From a checkpoint of a small transformer trained on Wikipedia: 8 layers.
Each number is 500 + 40 x the weight over its row's rms, rounded and kept within 0 to 999. Layers, rows and columns count from 0. Numbers have three digits each. The size before them is the row's rms in percent of the matrix's.

# o: layer 3 attention output (transposed), 384x384, rms 0.13, rows 112-127,240-255,367-383, columns 288-335
# v: layer 3 attention value, 128x384, rms 0.138, rows 112-127, columns 288-335
# gate: layer 3 MLP gate, 512x384, rms 0.155, rows 0-63, columns 288-335
# up: layer 3 MLP up, 512x384, rms 0.161, rows 0-63, columns 288-335
# down: layer 3 MLP down (transposed), 512x384, rms 0.154, rows 0-63, columns 288-335
o367 108:529532482499396469477505591479540529510469547474586491450533544485493528570418484457515451491490455480398582490496559486456481426482461504450552
v112 102:527533404452478533563467480550541465447485493442491491548482538481519419496502507532477487471501538553433499554523553506481522498460470511532535
o112 103:534558492508509570508505534535438532473477532591551498445436520506437449499517518534563479509431521472493515553495525542522479489533509447586513
o240 100:499492505524520572543494474480522496436530525510528583498507532466534454476496514517514510460488543593461465421444485516547490530507560436586472
o368 096:515459509443482496497483467455531476512496481471446534443578492475459587449470518458525446430477518512526471473524465431494513528487450565584548
v113 100:531545449451507461476530487552492488547460399516507521487517417435530496477460417520489444521480509429483526526534474437433493461530539561458625
o113 100:518543477571546462548507453513494495501517500451510561503475562507482427498541525529464555499529539413531554445437481538427452434601467495413491
o241 092:419514543508510489525559462505539482475501520479493485548402472507525545489531447500617494482496472519525513579509468474578579538529537508548484
o369 107:547508481514483532456509493491408485502533510508497447438517466507461456522464514520546417525486488555559511531517496531533483520474486500441507
v114 100:563534445591484502534436532498517500501507502526557417507451502539471515509441503476483508443531541502513540534506634554512526508538444535522483
o114 103:493575504559469462494561461517464491555518490540482483494475451489476531502467529452446495507480499539498524446490500576477506553513559464516559
o242 097:562493490506451530465520503543577555516509515540507496556435513474477486464497474501528487428521473539477520562480495455508419567507502565634448
o370 104:551524506488545522563500540505451475521532483418460497482505461450563479522558511538529533536522599465465562499442507522529538398476466529497474
v115 099:488545427450465525491523489406486490535559488516493533456444463550527497480523540511557489461514498514567492521591453568506458530482485499487543
o115 102:486502498546492487505413519486530523521462503490468579532577541579479436419516499482561573517521461523431451449578500507523519510606539476548463
o243 090:523466521491498596534540491559538486526551454525545471563391494540530492551526431520479474501482359480540529509539521528511466489509486476495524
o371 106:593519471418470507441610506509441526499465504472534462497443534431513581486473528517408445464483524455492447517405523492512521501461502557432496
v116 098:495521473519476490497513475500593402421500422474523522530532523506515555467503541501411535571489555544459494474512477487596563504481474501514486
o116 100:530524473470521412478460524472555517564502546524489510478545417528533453552532533530471539572546519442553524511537563529488462544501490437456484
o244 093:487538529540500479501520459488545532456507467469494478590566431488497515442465492475550499514537499559506485470455478505580519518443478474425520
o372 099:468471498476450538523560529499479614497470488514538516503460543449499561521476538472484461456548447473515465497534523457537473453548538553449514
v117 099:456479501499512460421503578460476514500516452497543516418486544512508458513564514511519519488544465536562524488546501464521531478496465459520485
o117 101:528548497560489551520503564451500471536473514455507487506519506515505436462542499482586442491429452532505483464512472493470502542590445474551463
o245 092:430502525534516448482538440473453491502535507530439469465561523466505465528510501530530528496494522543456492544549496456496480484455497388595469
o373 108:517492543481498454401501552507525515463520483445521545456535527468527521582494525486463532470568548498517535495409523557537538535537508485493523
v118 099:470536465452532452438561507406440508506575451474508530578452500567508480478475462541561494479572508500487507504401471421532466457431506525478465
o118 098:470536531491521430520471584488505547505503473420513497449500565506514473512491483431502485482495440511493491538450561499447497486545535484422513
o246 094:505453531489502489502536533498457496520525524485473448512465486584472504551500503506518543523552508474542515485502554490558515467467521412557509
o374 104:492519507463508566473471474496537503460509526549546569498504464447489548473438496512603530541519506485509499457525436473532477583443534533527467
v119 100:496504450565493533534508519503529473434471500555556515551519480458475506527525539426543499521483497507501489444350532478462468534510518476475505
o119 108:552522477528521493498584518511497449524545509481511500522470494545545481481519477518566471455469497564568447515506496506427569500495449515561508
o247 088:584500504506455601499514525490511463450496520490553442462547528409465460447537503444480487531456555456574539421517507436480473531464459454503508
o375 103:431486508570490475547408620453463471482469481569470615464580465493519453529495501479382517533454488495476534476475523510460496454569505519522388
v120 102:571509446478484573454495514456483569444530527432568550536501583481516479513435445484430517529484519515550511516525476484520499517523443513473506
o120 101:472467492535576544476458514544522507553471429457500545500466486483576519507499494545464527542521488420555491537499560484435473473537467554494497
o248 096:557477585526540538463488432501529470480506502536518498483543501477433474472543501538545482401472399525456488501433472493518583535474457499444411
o376 109:492526474521423535544509498458438528425553517498480419467452499494451465490446493515474499521473553575499455456485479516495533521435526442477536
v121 101:513550439502555520514488482510478515544527480464480494494448457499537594455474506491507540479519476577561504503518468505484473470483521490560517
o121 095:542470522441496526475461581541495452486519556425397489461550511446456477470455464518497455391506484504446498475449462512474435530561503528461481
o249 099:530537466474466478542542556564553580512516544513479515567436474586480574496468479479516487501506583509528473526498466465546574479502485497471515
o377 098:460558497587470464477497443427448487502488506509549538434484513503522455478524548483386529495547480501423575513450449520485483492446568532528575
v122 103:534457534498410509511475530458533468500486544491460617535528482454518570534502513507496517442465529554512534502500513466503558469487488505447452
o122 101:453559582480500468447476568464515436486541588494553540430475510542426510477463466477454511462546390509510495419531501446498453451588500481423536
o250 098:468528468502540447548379511518523553492499485543505538516461457478546554498535509515455555471548526516435470539564456541541486512507515525608432
o378 112:572486495579523535509533502524478528536442502488478511561502564467553494519492545489502442546418590472457572577442531560478535495479531423496470
v123 106:543476375482562505495422496501520472493519529524425518495503493502491548515544509526462425491513482498423459511534461532539546506530494500528523
o123 108:465532530466509439465516440515456546568500437478468443546484493606514479498482470525544534503535395535476559441496516540503473431532451427528531
o251 084:559497504442506398519532491467486565546514514500478542539512533479569534513461522490485443447478481564499465482487490501500553529504537491410472
o379 110:456498442490489463469477517491566503421511469559527514516532481501485482462494500465522481487495487471448474490618485475483561564384511524552556
v124 100:458579494484577556510471438502497487577491502478434526488444488472452526466471466441512509507542506482442485498534580460514468446540468491534523
o124 095:526435487526436504507473521476526492518539503529539497537533500493510542529477473540521486454556528446444461488510536502386439521469508463526512
o252 097:509596503545533431553519480502481507513514556501485550501489518439575554488490516443477511553616562467404528564524465445565567475479462573603555
o380 104:467465490401497536521503481456551563471530529539444474526546404440481455518429488492561513510481503531574463500443536468523463472510546495571524
v125 103:561531487481460471484434521496515463528509492414472477436486481569483506468523489519391413413581483556528529496535506514448446499523525481505520
o125 099:511478497461558526514486480523484530508462555531435494499480451452514421494573489557451466480543552446464474494504508493479464502501515456477472
o253 103:484546466445494552496510520518466554485478502536476536479480446450523418536521544485420508520545482491484443539542452506420555491521521553528541
o381 098:521465498552504444529502504432506438561539458504519466452524455489496510528496528405542514513493487495480489467542475515463509522442496469489513
v126 099:470493550476457437529502431532504548554496576508488473510461416451498466470556468552447553569474540515429593533520483467485517455485440530481543
o126 099:479540460553480584523491447520518511508518484516569502436461534477497534504482491544461512548502478578504489534476433516424541480498485531520458
o254 097:510469483447572528511444497492492483599531445530505517426425445573535471465548444511484564503465497521448515491506545476489458512540476517619510
o382 108:535540500471519428492523535491426522511511559547398446620513435493519506515462567479541440426440503434481462500519503495585489510441503511447552
v127 100:496549550457514534505532591523514545508525488470475463529529486462470479449492542491442515460571444479505466481511479554525531497566516438447459
o127 095:535537530516486513542516439487566521539470555435521504507488526512479539516471545510535491507416610496512514530512407497554494581530540512488551
o255 091:520519489494481438465496513477548509453402589613528449522488441330517440552473487546552495553581491486555510516510462564521495513516536448555470
o383 112:442506518582535484457486514500457460437499511496527537548569549468488522420501506507466469564477492455419517477560557514481532446475492501494466
gate0 097:531477461498489483469505494502522530503507469461492556532485569552491496594447481440408508476478529454432496451568552498459453451419517485526573
up0 094:508506540451491541434540514555472444471598426490488473507546509497429561575545490487501471534495422546509493512536527541558493556516456532452513
down0 100:534436502459561488518522499510461422482493515484461496502538457498499451518483522455458474442552484489495497535556500515487456482466495465490541
gate1 107:516518462523442478500522460505540492492495481493455582523532454464490523476509489436449563515472442533488540551514495395465526583478459527407414
up1 095:531509510495533495482522419542481444466460515505508500542515533469501493486604468521453468536456489463508513496463422496647467576506519477456437
down1 102:512562526533465474498568463503516481545440438592527464489488559472488470508467527514448554512531502550502545448430537470460519556530472564368457
gate2 098:537515435431533494426506471634410478513443472437459528516454558512539451552508463504486497568474481485478504478545522565481511501507558471486505
up2 102:513525582493620500528502509526490516484499485503518504498469532559502540472452512488484497541474509548516544451479542530496428548482549434559495
down2 095:479479384518544565466518474593463587493481601551519510520449434494529552458517435509543490506493500512522491439489486575581442485579463468384505
gate3 098:502514495483557593522507469500546578540483510546529533528521494520454547485513546443483487529554438492572580474504501503454527533397482551422491
up3 098:604491519484555508504490450505545474553496453492452505488540497430508527471550510500487499492468492460514568561465537458486495504520448552490484
down3 098:473464517528528489492502449488430487458557462442500458500534512478449472493559470470524560516500481469523561499531480479453554483384496468600414
gate4 093:516575534472481477500475526480524418514467432441507479457504490483517526550500402434510430442423518501449499471512498437543495498395489457485511
up4 090:465482491463457466476503544539513571486473546546559444510412485503505525412510515466446530500457477489468571485576489471499499552488512547428546
down4 098:429565524519576500517465527445469537535552536457479511465508504486516507492548479468504532441584499523544521532431538503453491464491501487539526
gate5 094:460553493450504488442552478554521456472475453499511522532534452545472531564532448506472476515512475517524495440405424484562521543473529466507515
up5 094:553475464520513520553545457544533515486510482393498493501477494462537515511497519478529484481423530509478509550477539484513450447526465519494491
down5 099:564495416518514455500495501449491456520450484501484515485566505501523552506517524502427466455431540532512536446542512525527404503450456495475491
gate6 096:422432543507537446459445514532441541423462450481517492533507568527501496488479523484479443459429581546469456514515476516550483569449545525445498
up6 098:474487495562516563512492532602522494490507489461462534471517461585561495437528494492495434497527547500460493530542504539447490437425497495501520
down6 096:529447524436572517538510517506522489501553506443525521429516561495559520484475489506503437539497461511485519418529491550503499472572511538388468
gate7 103:545434470501494499495463518532464478577469528415518533522457586482538509540489521463537514463480467531466475475432459459523428524448507412563448
up7 101:480570522537449496416478518464555501439463540517531467508515444388520531515477468460459445492497510500540526525552536494485543470448561515531485
down7 104:502512552532521454509528547484491512525504479486533474522432481476467417494525511575437497504536496537460437494441485538510490520499500528454495
gate8 102:555485512538508516475464459489544476449453447498438476539486520473504564425584521439554457470547462493540506572560471402446524478499545554465498
up8 096:543475511510475506477509520534506584523546536559526573508594565445501523492529529542542490506458554408514496496496449585478573440505459450511491
down8 096:524462437569412541545455466476484466392545531493461434587508517548499466552455486503475417465473514511488544499510455437509489460482537444461565
gate9 099:517540522493498535497507469456480489495466509521538547531548491544467399498509502432504558493416581435587538487471488472458527468457442474505593
up9 100:566495499533512458553490516509538520560554539522510488491567492522469470567528478534443498547538577531496512370482412420472492497529569430435524
down9 101:513451551504489529495535513456468536617478464496474514503567526522464502519515513517529531582512485486483514504457454378458520518418488555546507
gate10 103:502501552487477531462498472459473562559474436495511556549451428474449454545430437491469546523440493493526588501498388496512535562461430494523462
up10 100:491467590519533455537417548464473509589535449415513558415538499464446445521500536446512501441500510563559512483476527538523571555503447528507558
down10 103:566501526527551548576495567511457456470488518484454521485530502518507495388467589553510497532573489528468412503536422485512484547568456589510464
gate11 104:509532523479505516539514515487581444451528492552436449533513488567499523488475433437524534459465513564447593481522482527443447533435551524401533
up11 113:576489533441481504467439504447484485486520598457527501521527577544515489469518480552546508506466515446478457532479503535444486464491502477515476
down11 091:491477479553485554527481570498501514519497491496558529532537476544539469515479522472521535514452547529469526471507502533457495524525463508446495
gate12 099:408495450518523483481467501451507513547535451558519502442483508545534573522444524478433485558486473436525511517431487417510454514482455558504473
up12 100:480514506465488479508537553452543461528479508559507462492490439443491439509512457492443497537544536501511507485508439470445541424477519493519555
down12 101:512500507503505517453571411467517472510452501526475523543512586522471451555431525405501478510453553456511482534469510523546494467437479502526486
gate13 092:579430500501531488474536461488441423557488481474489464525508503487530420491499510393454502554528450458443466479469491467548497487525499538483472
up13 097:527557495533524559508489451479420466522493538526479582511550504488529512467463532498541461522534559492466467455433460541513531536552526472415538
down13 100:557503489463459495496437512482445554556528511550517599454486512524525536468481513489571556436516464518426550497449515474447527420545525462479513
gate14 103:495480549546462580529440430512492491505567512494510387509543481493516548453487529578451489435521475483514515508480470479481511535446447481540485
up14 104:480475491459524501494463551475534438450506482576485449500435503464572513501448487453526511495519481406514518469470481553497522514545520610495448
down14 097:551529515489475533470454388489487536480383534546512503462567398486510548409499475488441502503485525458526507521474503472486507534522514475414490
gate15 099:542470538463456476486468499541505463508472459531459498566562468478475554439521506464473510481483537463501511440490510490567432529468467456489532
up15 101:538508507475535465399476510522417447450438477480507500503509527563478509485474511539560577519542493513474583360474490492507488501495468502509525
down15 094:459555538435427513493509481408555487498513522476492492455528490485434466504535497448638502542478463532420596465533520522457462520541527523471547
gate16 107:503510410518532505443470463455529499424494530457473424543529518524475515438537460490494527488478563469525535531481505466497457481445569427551496
up16 102:492517543501480453485489492546488511498496567555514455449520488587486574456534546570423504488521521530529465538452557506474537498542541436426425
down16 103:465501529527484546450500557535480505448457525505428537502490504533469505537537474486492463524558468501553511527454498498534509496473553537451555
gate17 105:522479500472596514529457456575553484534399508480495532508495513512559490495541535575509473448527474547560476539484527535505465496447538487419505
up17 113:456474540496473525488486498450508517511427523524468497436495457555470600499501503495501509504404574562447491584481461571532443423475462492510455
down17 105:498467452581483438402483561525536538488478580472499458427449538585525570414500541527581477549439559510444552516526521514519501532421457491462524
gate18 099:533495545576519457478484478465530512499425428445521549594474523448557482505483514481439472475403474474478516501494601490531474512460496405515516
up18 103:536490459566503449573465482526466548564421469529442502559475457585508515524497521460528468537482467532491462472490510445456520527497454468482498
down18 091:503475526461473449572506516462535513513428528495494457503508529550438501440559467530506498444490509481521509537483469484427544508544484568606501
gate19 102:603514512531473507560454455500476552539472518479483496530518543547538463503519489507476613486506502523507494481457527501492544515465416502593495
up19 100:560546528518494550480515512565482520500505519457550484519542494473470515537435527473550518551471478537505422527512483458459495486490453543575532
down19 096:479498481471528451503502425499502509500503473428433517544448495499508460547463512511436520491544560505526510463440543529528500522469508561598498
gate20 102:431478432546502521473490452487529539463538525517494527488562475458486546490508515483581456484485471543542547464416562515443484417506504468527451
up20 100:442534508515499491468506478460562475437499497517515473474469530480481464431451431528546548533511447511550478507468511444450548463476542408456508
down20 095:538524487516509491524541507538509523514494489516507519555515477437557549514563485511443492569540487570528507478461563478577526533476474502596574
gate21 098:514544493511479427511500469514547535457455551474507502475518551503470519504549493472510547519461455510512466482553528452564501455449525550405508
up21 106:516412441456545554575482479543483458502393429434475524611481530524454495469544507519514492558502594518398491493559568429518470539546508482470488
down21 108:486469522491530507541481452500473514538447461514488475450465506540528438464456528431482475473519532567576465457503506463541534512516532560481508
gate22 098:468537458474531501507509490490478458433480512511585527548480453551499493526416490505490502568489558502526473551487500593505412505430488479506554
up22 097:506483485495485461554502456495492459594480524532565414495500573501582483545484469485595488483457566513526443562471560454457502524522402498399458
down22 099:503493464513502466525457549568455509516467530484542515511508491430418443425518446531424477490548515533535565574475508519550484510503604517541531
gate23 106:554497436466501554547540557460468478532480428518507467538509481427560548532474491432536536570473522510537557540496497559567503473458513482483533
up23 102:511572511584399494460502515480476546490474567497529526492562474545475447431477527510528532542538547465488474441508491446589512561546537440489541
down23 097:537520536496569563460477596530529549483587508547583563522480510492527480550538536500500596482510435466481493424498497491422546480510544551475504
gate24 109:439460474506493440506478476506472445509568483453538557518515532473486525483534534476513491428449498479534487534551548550519527557456468532508523
up24 119:448496524433425433488488521540485493442550462546564471562511468564521566520496486494538447458432518459509504485489471563467457481482488494509528
down24 108:489451509530491457407493526451526561500510543477437487469479512524516545511512483588440480484547563500509428484454522560485441451498474444473521
gate25 094:595464488516498514461438525530490445480508437548494568554462465461490556439504524413565549580534571446585537593488512508478467496485461458500491
up25 097:485471497475526454520441508508408523481463491451490463488455496479444490525523531535514484487527513538506519434518502475418558522504486535518552
down25 099:467434529496486498432523506548497582445577564512508484524464527441478511519479542536539514504437508453442498484578560461464453502571533527513477
gate26 091:455494515531483473519508445498572490528533495501464532596525529549504458468493491504531539475518446505557513563465493467475453480438523544487456
up26 092:573391440532503502476509513582481466497573487419491511486481491507517458498453514414463470501514431430466497537520493525511518462564489527487517
down26 089:544542525509429433433502501494588451451527480557475413491455566533529537488491469553512467508559434451453519543513491465543519502494496521519489
gate27 105:499596474514499421499447473475502534542447505432487461474509545464508511481512511448504490487419387477543461507460502541483458501488500494484553
up27 105:403523479495431579597523456504471519504513479549513501481485480484451532445483482533516535581534518539450504502408542501484459533485504457416519
down27 098:471424492521495579492450484474509526492539485501458459502530535536517504448501481458553503515482493571464481539482526489485468421438568477500456
gate28 098:445461546554485512525419446414532568547516505512497481458544509510509549547521541495548439545529499508499477461464514577499475476509506494521525
up28 096:508504507488485499420564413465482516492477524534455485519500515526499600447451500543566466510470544574563505441580520477452548471542475410534532
down28 102:562437476508431553504517474531499467540522501502500478561522477493499505531489511554568515504486421489443484523463467481502490520597590539484563
gate29 097:536537523519573515526517453506491531476530444472535450580553469559501483480531491517486546453493432525585512521557526516464438491560509446418466
up29 098:516534445459500542467515491530581507482460484565506469512569465507542483534522531558482501449586510487476513558441477419435505457443484532514473
down29 102:491517536471531491510494487525545491502449525539473537475440475587491534551506493502507525496548550525519524473509538491483480500489498490496533
gate30 084:498589535404506502495505485515474452535439499523529535502576430461497538552511503481509543475525547417520553508531479454572452503558515466523535
up30 084:460544534446468502490486488510498517496517489469545569468456483521520526444528487533457472417543434482487551526512526469509460401489490504585494
down30 089:434520485527518499546460485533489430546529571484511477489535482474513483588471510515500506575537411490496504510435461473504481485494541498464512
gate31 090:561518523551495428529518491443586469515474534539422448468498472528500581505476472480494506427489532445556505540541550467516482544526465561412510
up31 099:526480439512506585503542489532497481493480538451518497530564514483520437554560475510457457499524641471468495570488503532528492414531440477504464
down31 102:492496512462475473466494532513465529509449433493501488538548412454523539490471491533554517575528552526499523416565429515444510535484486436475444
gate32 102:492583489477477498484461509444457435491488539488488470502506521492487543488417512602509459467536470503509474471421451502463462405484470505491397
up32 105:534525498497511498477452483510527408515545527491430451533513505523504513525497512479588446491481430515590531492536479467484503533466378489466503
down32 107:553536569514544488546505491550537452459479571446574389427483485530500513548529558481523476508466451525523488546477518557471534518484480398557475
gate33 095:515500567566489445478524510551543484537481451445427592475512456496545491414567499471443570499476520426461444491525444481525417439482541541517516
up33 096:458458528549518472520537452543493472520452448446509567441538508509533511463488544485506537599447460416581406455496534476514434545521503562473519
down33 100:506481402557512507561539572465507580504571469440453456506468552492402523435522534479536434532473494474528491544482579555546512508458491418451442
gate34 103:458509557432534499449519505462514540475532474588494484493494528503433457539526544500527545491418487510462448499502482503559512496516467458466544
up34 107:552499469482469484419459556489458443452520548474485585429511470528465399553444472437505522477564566550526511523462513457544552431425489485505557
down34 104:494484523465516520437525486445541524513500455454433522542470518456509559538397468444528515504513572526498475551527606549433474484427507496456498
gate35 094:459517469517421418524533476495544509624489455563538531477467485458500587572502525475488473427463489472490507558557474484402447411460524522420506
up35 102:539517436431464532531533407500529474463459477544560476530485470468449566457519496463539464464494500491454515542513472501484499503488555535432495
down35 097:476520484552500399530493540458543529572540517494493508451480395553524480537456527549532515490495492544478414471524505519508535491460494535465546
gate36 093:499578605527517557516513490520487507490456511535508476536506584541464481543580496547536488439456431411533498543466506547555480465518535519554448
up36 098:517586521576481565557459460489495459489489538408542434444472541529440501500533528500565527496565517602540450459580523468557478475478502452536572
down36 100:466447522576541462552457522495551539521487454528436503557476450528535565513487542532542537559492484495489557507539546450506526555533482482483509
gate37 094:545499550517440505495483469488567513548446495545495499525494393493517504596413483482453461540534494503482424431495561493509501465545491489426536
up37 091:447466533526529470517498457571492498586431493509471544483457483543478499575449559464520570486539476572513447432510495439436520421442556493504540
down37 098:470504477478514492520469467505450525411483534497466500543381520572530522495497495488429525521501478537471530565498458469544496487458445521583426
gate38 102:442516489521502523432500437506488461507436453509512459507443489464535505502485520494435470530516569498519440462529463491548442504504488465570495
up38 104:464503534499558468480524506408500492497495494493514480484508544483474497409518468453472448523560553508474501548509499490508554542525463485488513
down38 099:534531528463494502558524541444496437550500469481429438484509513475497491500461547465563506484484518484578471592479509525514511533542496426658516
gate39 105:460523513466497512502482456491553491437618524479495444467471509471560545495440533505532509463523592550498451520526481523503488504481508473439496
up39 104:582513498474495480462455542397507555444454515557514567471534560464492555483486474558466506470435508430520506483436546463556559459481545500476491
down39 105:509465504492502531485505470501575582504445569471530506492542489540516522496510538406468419517468492531534482505492478555592442489409563406508505
gate40 098:484444498465524496515474460472522469494429552441493511532504511560452490607477482461425456506473521484508489541506547467501481505484507498484461
up40 103:512446431492510555559481460508486488487442557484541517540472508521484512449549502541508534492488500473444506526467552528491513455581576464500520
down40 100:508450460454529487503466490483454505445462485457464550528509539540506448518485500514605500512436577456483516557477467565499486486448614540482513
gate41 100:521465489484545480481563549486488470417525532441529482510494495484510497456575500495443496472472517565506502484579491546516509447439433428441505
up41 099:495479599511512471506448482476464451438614557436459449455450479493573484546479473603577514520508492492518503473462558517433470513582517536490496
down41 101:519545499538470496507475474558437451462482522508518442512558487446480491481548467531496585487496497607531544502418534550449523588481475591500464
gate42 117:475488472442445481539525464496565483456396510450467567465533487503509476502524491499486472443545567539538491414541492494496513496462485473490634
up42 122:537499500541521538440431452512543462528521484479518491533511452545488577502441570504525461496455456462399484531559493490569527552463471535509471
down42 114:522442522487479546504517535541481473535563536532441465514478502528578503516486496507474501566474565490474523519531594465415513473468470556528482
gate43 102:511507496474507536406524552434487465435487464517492461495479446519476510479524443506448580562428492491511468432524494450519460447515559543485535
up43 094:494495472517578449523526434518494462488466522545555549456460501481509567570525485549470504497534541480425492550473508491554489546446559509571488
down43 090:525488491502535447597506479480500536510472436556536499504460462495511469479479512548523503478498562458435493564516594497515490517480609526445571
gate44 100:503473477495516463524460537438495438545443533507505528442562533489507470500496479456503481486444480505538496435481493497628520438468536478469489
up44 103:509448499481507500513519508462502573560509561429487531482483508488478405488456536484512527493526468479548465610535526471557499508485511481466548
down44 107:489550506521525495513467492571430544458530499472517562454451461476445450520530500417483587476521431481484502507517580501468484545438510522474524
gate45 096:478428485510535413553542572526475548457508511463473566526573494458558509471431492575573541481543611453474512465485453509510476504491451506525580
up45 100:503479534429511568478535521490477485558490604571578543498515520531535508554522519483583548481501511533449540489472431475471526458524463541592456
down45 098:540528503537470507438500521498529525530457508441517530485499464505546447534463539492475492518505522459510613519473479498409519528468505524558493
gate46 098:445442528496500539484517541480441460482564502443532542543530517562489527476523454513450478491429492464530567504440438550491568512534495544494437
up46 096:491511560540561452505484506476500456534499511514469497475514529521515470428470503452540526469438543516516545503469497538427505493456509554466487
down46 096:471521434491496570417540484517429440534498582477522463484482500470439574494497456514436464506597450481544472529462477462521537502492473547582481
gate47 102:483496527507537511406476467462499506501414506470494526518450439469509512511474509543475496453469538518416484534518465501508528559418427524472467
up47 099:498457471497530453503505515475475467544517541483549493552500551509530525550450494495489420530394462549473458514577570545456499484491511458472542
down47 097:512548483538419472460519452417472559483409502448538584530464363455510523486460521549474506527491517538532490549440545559481516570469465551536442
gate48 108:506538551486515446538481503518457496487531503524464581481491517512534482561580386577528503456532453436493461453508540542546480466484508526457545
up48 103:451475540457469506503441543456503494508486386503486552456597556467425474518541441461419515567442461513499535443540479461439565511485548560431497
down48 106:500472477539523531490544564531513482430503539475509439467545513486556546447556453500469488510421450474503463489495565459401578539441525560552486
gate49 102:489460469583555542468500452508470555451490553516578596560491563473519528544411491517547475492524494409503483518532476499457530458502445595499517
up49 099:454523453520480502468532529540586495477453497463570406489449482446528495420527535546635487539565507588558496494519508412507502552479586471548488
down49 097:541490515485500472500516500546504524533466471509463501470498595525569503467495520498488456462479486507500534525478541536520502442570510538438502
gate50 104:461482468522509489486530486548511514436446546507496508538563545578508473537528568514483539514476513558494533494532470499510509478468456505531441
up50 093:498480495513509556505471459531453482503544534528527558517520542473521555465581576559555417469530465553498445531498497458527557524501473480565465
down50 099:505494481526514511509490632576494464496535465512548512530499507426516516508535557479525504464428549562546571494480529523519511493472558485556403
gate51 104:488531475571522482517508563552555544514503478419584526641519529528439535499537470486436485468539502496519513457553516463520439472521527530489504
up51 096:505511520500583504518507497494500399509536570501529563526479436512460529515524495475508494473496501522513521460453493523498446549476505530500486
down51 097:499499568544511499557475525423503464462532496561550446528510492525479447489486445576477505517551508553483478515535526504357542502501559525495556
gate52 098:564499497493504510525431561480489549555525558465514521553489506508433480618499531465474499477499469499466414541513500579537483457492514556541424
up52 094:488439486497479448515497438523559509501502515552488496438486513512464472491480440515453509414483452518442536462490525416519538559567465427487529
down52 099:453532469459477507522514570486509538447523482488505439547511522433472531558515480553494455492522515469501488447548528502461581455494500502387454
gate53 095:501504543470518478519473445516494391481554535500476492568562481470486549519492570516595465514513478520545511513478509576460559499442438495541493
up53 099:463519524472488564533494525510498525488481486524560489436474514477455424529528445476436494536541484558528500467530537535482437535501496535518515
down53 104:517515470511609493520463532500499471493518453471576466476480494535456503456516512479524511469463572459436527449541497548508568462479441514456477
gate54 101:499478491555477544465494482468479447455526427419535529478504460525450504553405474479534480461465529475446461533462540514466541480439503532541554
up54 103:591440525575525556569554482516469553535511604509508468456489453557474476476490536492447505509456435556509520491507614423465529443501472477478489
down54 100:605476529527485475443454504485423484446436545559545488553491510442527481489462483502498486514475487507518528552497484501433498549534552518493453
gate55 093:519489506526556489499572533475530518558558494489537479494526536535494491527531464562552496500461478506539524471520488595493478485411493532459453
up55 100:436496456476500486505485533520514557478465508447469509545511543486486489497464488515444515561525520573543458458472558505468536550506517474513446
down55 102:543539510529503439562532511499587430517530504410546544426455492458507484485462501471548498453553526558485511476516464459478495525477513453439443
gate56 104:487476523503570491487468522490481482478399476496421515533517435484485459533464504497547417512494477553502424533478532429469542490523524524472471
up56 105:548505507498561439481477471508556525471554515493421400510545484475528508528539500482470521425486471465554463568465464527434470445502447552495535
down56 105:488468484509451506565448501538481524462503514449510469484426512527551468534495559423448496468473537504510546473538533521500474421573579501530508
gate57 092:528512505518472533475513526480536474462445547494499531527555509489471414472556517505494537503462545482500487576610543538438424516522475510564496
up57 094:469478529590542502505504482538539461481520471520476541492468571489527472479471550526513463490488510467501516455484490508565495497524588452509466
down57 095:497506525516478488580594507555505499488464466491452465537551445513478519413489512480550507541464510441477530482453489435474518512544423498538446
gate58 099:430468448535526504513519514474432552554456469528448473530400521505439531503543517467478527558481520527550512463504462581508454430506493504548518
up58 099:449527457471438550560463498525504450506508482487571465545462506544533493509533574533488500530533490497458509521484557510507572558546508529520504
down58 102:558489449491501502497515516486459539613491490494495506445489473444570558459465553561486464462452513506497426556465435503459454563437503478454591
gate59 112:568482551539504487519457443486519569538487457523430508457529506494561542497560431551403541553510481471495477470469510525452555505477446501474502
up59 109:518473566524535464482457511564447526451570478538442490562540588517513422461559478510432541537540464548481458572447532460445485492476472489499465
down59 109:618563527520463486586488545485479499461530535456535469543438529489506545479551530496418522539493513532503513568519532473506484480488509498523508
gate60 102:482502513451509548529459450547497518473408506467456518542456496596514455437491445431544531509420467529532439494419494487509554538540481461463478
up60 102:520532479555509584471511514518403523516496525549533477463512539521513498466463488498490538448523465503491466470508477470535539557500538501459508
down60 102:536450416513427413546499525475467486560523466529508554468533483532498399486463516477518516516618436484416550467534458435510485464531476488562460
gate61 097:510527517452505489521555549481512577576522513565539467574554508504488560515495478528495514597488589429476531486472508461492482574454479555496480
up61 104:548454533465497505528467437497517530524557542531510549511513511494470476524548558495586492475527451511457507504480520461581497431486528472450503
down61 098:502460527481477485519494475464498511543488519525433504538567526475475503476558575501523497504507458399529452498469534495503524523479502574452518
gate62 098:484460525505507520417543501493505425474453463507597569502480445554494488572484452467495529499512436458496481401461435456516498475597528521514481
up62 097:514526430562528430455505560447501513457585492513515457448479475492524471482549508519437526569505521520458436438479510551440432434523470577462480
down62 093:541417544517468528526435537463475434593523489488485510427538519458530484554511557506521421431476496475545589508510534464563415524439504536625516
gate63 088:478505505516461400481474554491431559526463529469510554500519508527486541467486526527518575507498555536497495544418495428422471478544469515520536
up63 090:490490566465490476437467502454531533427633525441449514489510480523491469502500488538496440517474451508489504534476519501542458478511460562516492
down63 094:512427493492507543519473573540490497516495459523556536437434491488485502473577519469601558475512562524500524452437505443457488513535527483428513